Part of a small language model's weights: untied embeddings, 6659 steps.
Each number is 128 + 32 x the weight over its row's rms, rounded and kept within 0 to 255. Layers, rows and columns count from 0. The size above them is the row's rms in percent of the matrix's.

# layer 11 attention output (transposed), 160x160, rms 0.102, rows 120-127, columns 40-79
size [ 92  91  89  86  93  95  99  93]
[[ 38 154 168 136 126  93 136 137  90 133 167 120  79 128 138  66 166 123  91 186 193 161 123 167  98 119 165 127 140 114 108 108 172 163 120 148 137 156 141 135]
 [105 165 133 112 163  90 197  74 125 181 153 104  68 139 108 182 147 170 121 147 138 112 134 120 145  47 130 179 129 179 147 130 123 140 148 148 133  68 111 136]
 [176 125  72 150 163 100  65 135 112 206 128 134 155 118  95 153 111 161 134 113 182 154 158 129  53 100 164 127  90 127  86 103 136 163 166 128  71  81  93  95]
 [116 155  99 171 132 200 112 108 145 123 180 141 118 117 145 102 117 162 175 134  93 127 185 196 105 103 117  63 124 135 103 144 194 124 133 130 139 184 113 120]
 [159 102 127 131 113 104 110 137 148 144 119 135 113 130 115  90  33 158 180 157 100 117 115 151 120 161 111 134 109 178 106 142  84 129 151 201 100 134  97 140]
 [143 196 133 131  73 153 123 104 128 110  85  89 105 148  88 102 117 152 113 128 144 192  96 139 118 118  99  87 126 134 174 124  79 132  79 150 161 110 115  97]
 [119  91 136 113  91 167 109 117 116 161  99 163 135 145 115  70 164 117 136 127 207 124 131  95 169  96 165 144 142 119 144 108 142 157  83 158  53 107 115 146]
 [184 170 113 129  93 143 151 158 222  99  82 132 130 159 162 126 103 134 173 151 116  62 150 112 139 125  93 135 117 126 129 108 163 142 144 147 128 196 119 112]]
# layer 11 attention value, 160x160, rms 0.113, rows 121-127, columns 40-79
size [ 97  87  93  92  96  95  94]
[[126 160 177 161  94  95  72 118 162  84 137 129 190  85 102 111  81  75 111 188 177 131 156 145 129 177 165 114  87 110  89 115 148  93 115  76 106 150 154 147]
 [ 50  80 186 156 134 149 119 197  83 151 152  93 100 104 114 174 117  68  87 166  85  96 149 159 129 118 105  95 143 156 148 116  87 110  91 170 166 157 155 162]
 [123 123 123 124 152 129 135 110 133  56 164  99 139 104 117  96 138 127 107 128 122 143  77  35 150 154 139 112 115 145 164  84 126 197 105  67 103 133  99 143]
 [162 192  83 128 117 129  98 117 100 122 173 146 175 139  86 159 163 122  92  74 123 132  89 131 117 140 160  99  96 107 130 146 143 127 144  88 101 154 142 123]
 [124 198  97 158 132 103 128 178 111 169  94 176 184 171 151 127 173  98 150 143 165 176 135 134 109  93 200 173 132 111 137  90 200  83 183 175  96  94 114 125]
 [127 114 129 138 154 127 162 131 102  77 174 146 157 202  64 168 158 150 142  66 149 161 164 120  88  72 143 145 115 125  93 115  81 222 183 174 173 101 143  87]
 [123 130 115 160 184 191 175 145 126 111 169 122 167 101 105 152 126 130  85 132 121 133 161  82 118  76 122  74 195 157 153 174 132 149 102 146 202  78  94 141]]
# layer 11 attention query, 160x160, rms 0.0976, rows 128-136, columns 40-79
size [ 88 105  40 123 109 102 105 110 109]
[[127 185 197 150 171 119  55 147 154  84 134 133 145 121 105 114 102 161 154 128 120 138  83 120 161 154 121 116 167 145 136 153 111 140 131 158 153 188 107 116]
 [ 85 160 193 151 131 108  99 130 106 142 133 159 197 154 143 115 138 145 139 163  99 160 125  99 173  63  85 162 150  92 173 122  96 136 171 154  90 107 146 126]
 [147 143 123 149 139 159 183 112  85 121 116 134 140  89 121  97 119 120 101 142  74 151 229 159  77 146 107 121  97 139 142 120  89  56 145 137 134  78 103 128]
 [ 97  87  70  45 143 138 196  79 112 160 123 116 131 111 141 154 149  71  85 140 126 153 203 120  92 140 153  97 140 145  90  99 116  90  90 138 119  60 143 113]
 [135 215 135 176  86 104 140 102  89 136 136 183  99 111 139 113 138 152 129  84 128 125 163 108 179 155 117 170 143  82 128  95 149 103 137 114 144 154  64 157]
 [120 174 103 157 156 114 125  88 151  89 137 119 142 127 107 117  98 125 109 160 145  90  99 158 123 152 134  81 116 106 103 132 133 123  90 132 123  93 104 141]
 [154 140  85 145  83 109 131 113 118 139 120 152 156 126 103 126 156 106 118 121 127 101 123 144 118  97 149 157 100 140 130 101 164 138 108 168  76 141 107 215]
 [113 139 173 115  86 162 142 198 101  88 108 200 165 111 138 113 137 131 141 128 142 123 145  93 151 141 165 111 158 114 135 153 132 192 142 126 162 142 151 155]
 [111 151 135  60  79 103 137 157  53 203 157 143 131 103 113 173  68 175 105 138 119 150 160  84 105 137 114  65 112 117  93 129 167 126 134 125 109 134 115 185]]
# layer 11 attention key, 160x160, rms 0.0981, rows 128-136, columns 40-79
size [ 89  89 147  96 107 100 106 104 104]
[[164 113  84 147  92 186 174  93  91 180 132 152 154 141  95 122 175  60 103 100 118  60 210 136 123 147  68 197 101 131 180 117 135  60 179 121 117  89 108 129]
 [122 185  92 120 144 131  93  89 221 154  70 178 136 169 167 127 109 148  97 101 120 152 135 121 175  94 150 135 108 141  78 207 141 156 129 189  72 122 131 101]
 [100 190  82 114 106 124 128 108  95 107 139 104 133 176 136 117 106 110 157 151 152 171  80 173 133 139 155 138 126 108 159 154  91  75 162 120 181  61  87 142]
 [118 143  93 122  83  99 110 115 107 109 141 118 141 122 125 110 128 128 147  88 196 146 121 151 124 132 135 133 164  85 133 156  98  96 112 148 159   1 100 127]
 [ 79 144 132 148 132  92 120  91 147  79 117 113 135 114 109  90  18 145 171 104 187 141 145 122 142 147 130 176 123  97 134 139  72  92 182 115 160 103 112  61]
 [122 139 156  97  74 105 145 196  91 110  88 103 177 155  99 119 143 148 155 189  85 140  54 179 154 136 117 129 122 110 179 117  85 176 156 111 151 125  94 140]
 [133  84 113 129 124 103 152 155 122 103  98  51 113 132 132 118 134  86  79  91 132 106 112 139 178 127  86 165 110 104 109  73  77 104  94  93  86 126  73  79]
 [ 76 144 133 145  98 123  98 133 141 148 154 186  78 222 109 129 153 112 108 110 138 148  95  64 194 110  99 126  43 126  88 182 160  81 205 192 154 123  97 111]
 [ 85 116 182  21 125  94 116  17 113 153 142 171 139 205 115 140 140 119 103 120 157 125 130 116  90  95 180 176  88 159 137 144 119  95 128 102 100  94 138 113]]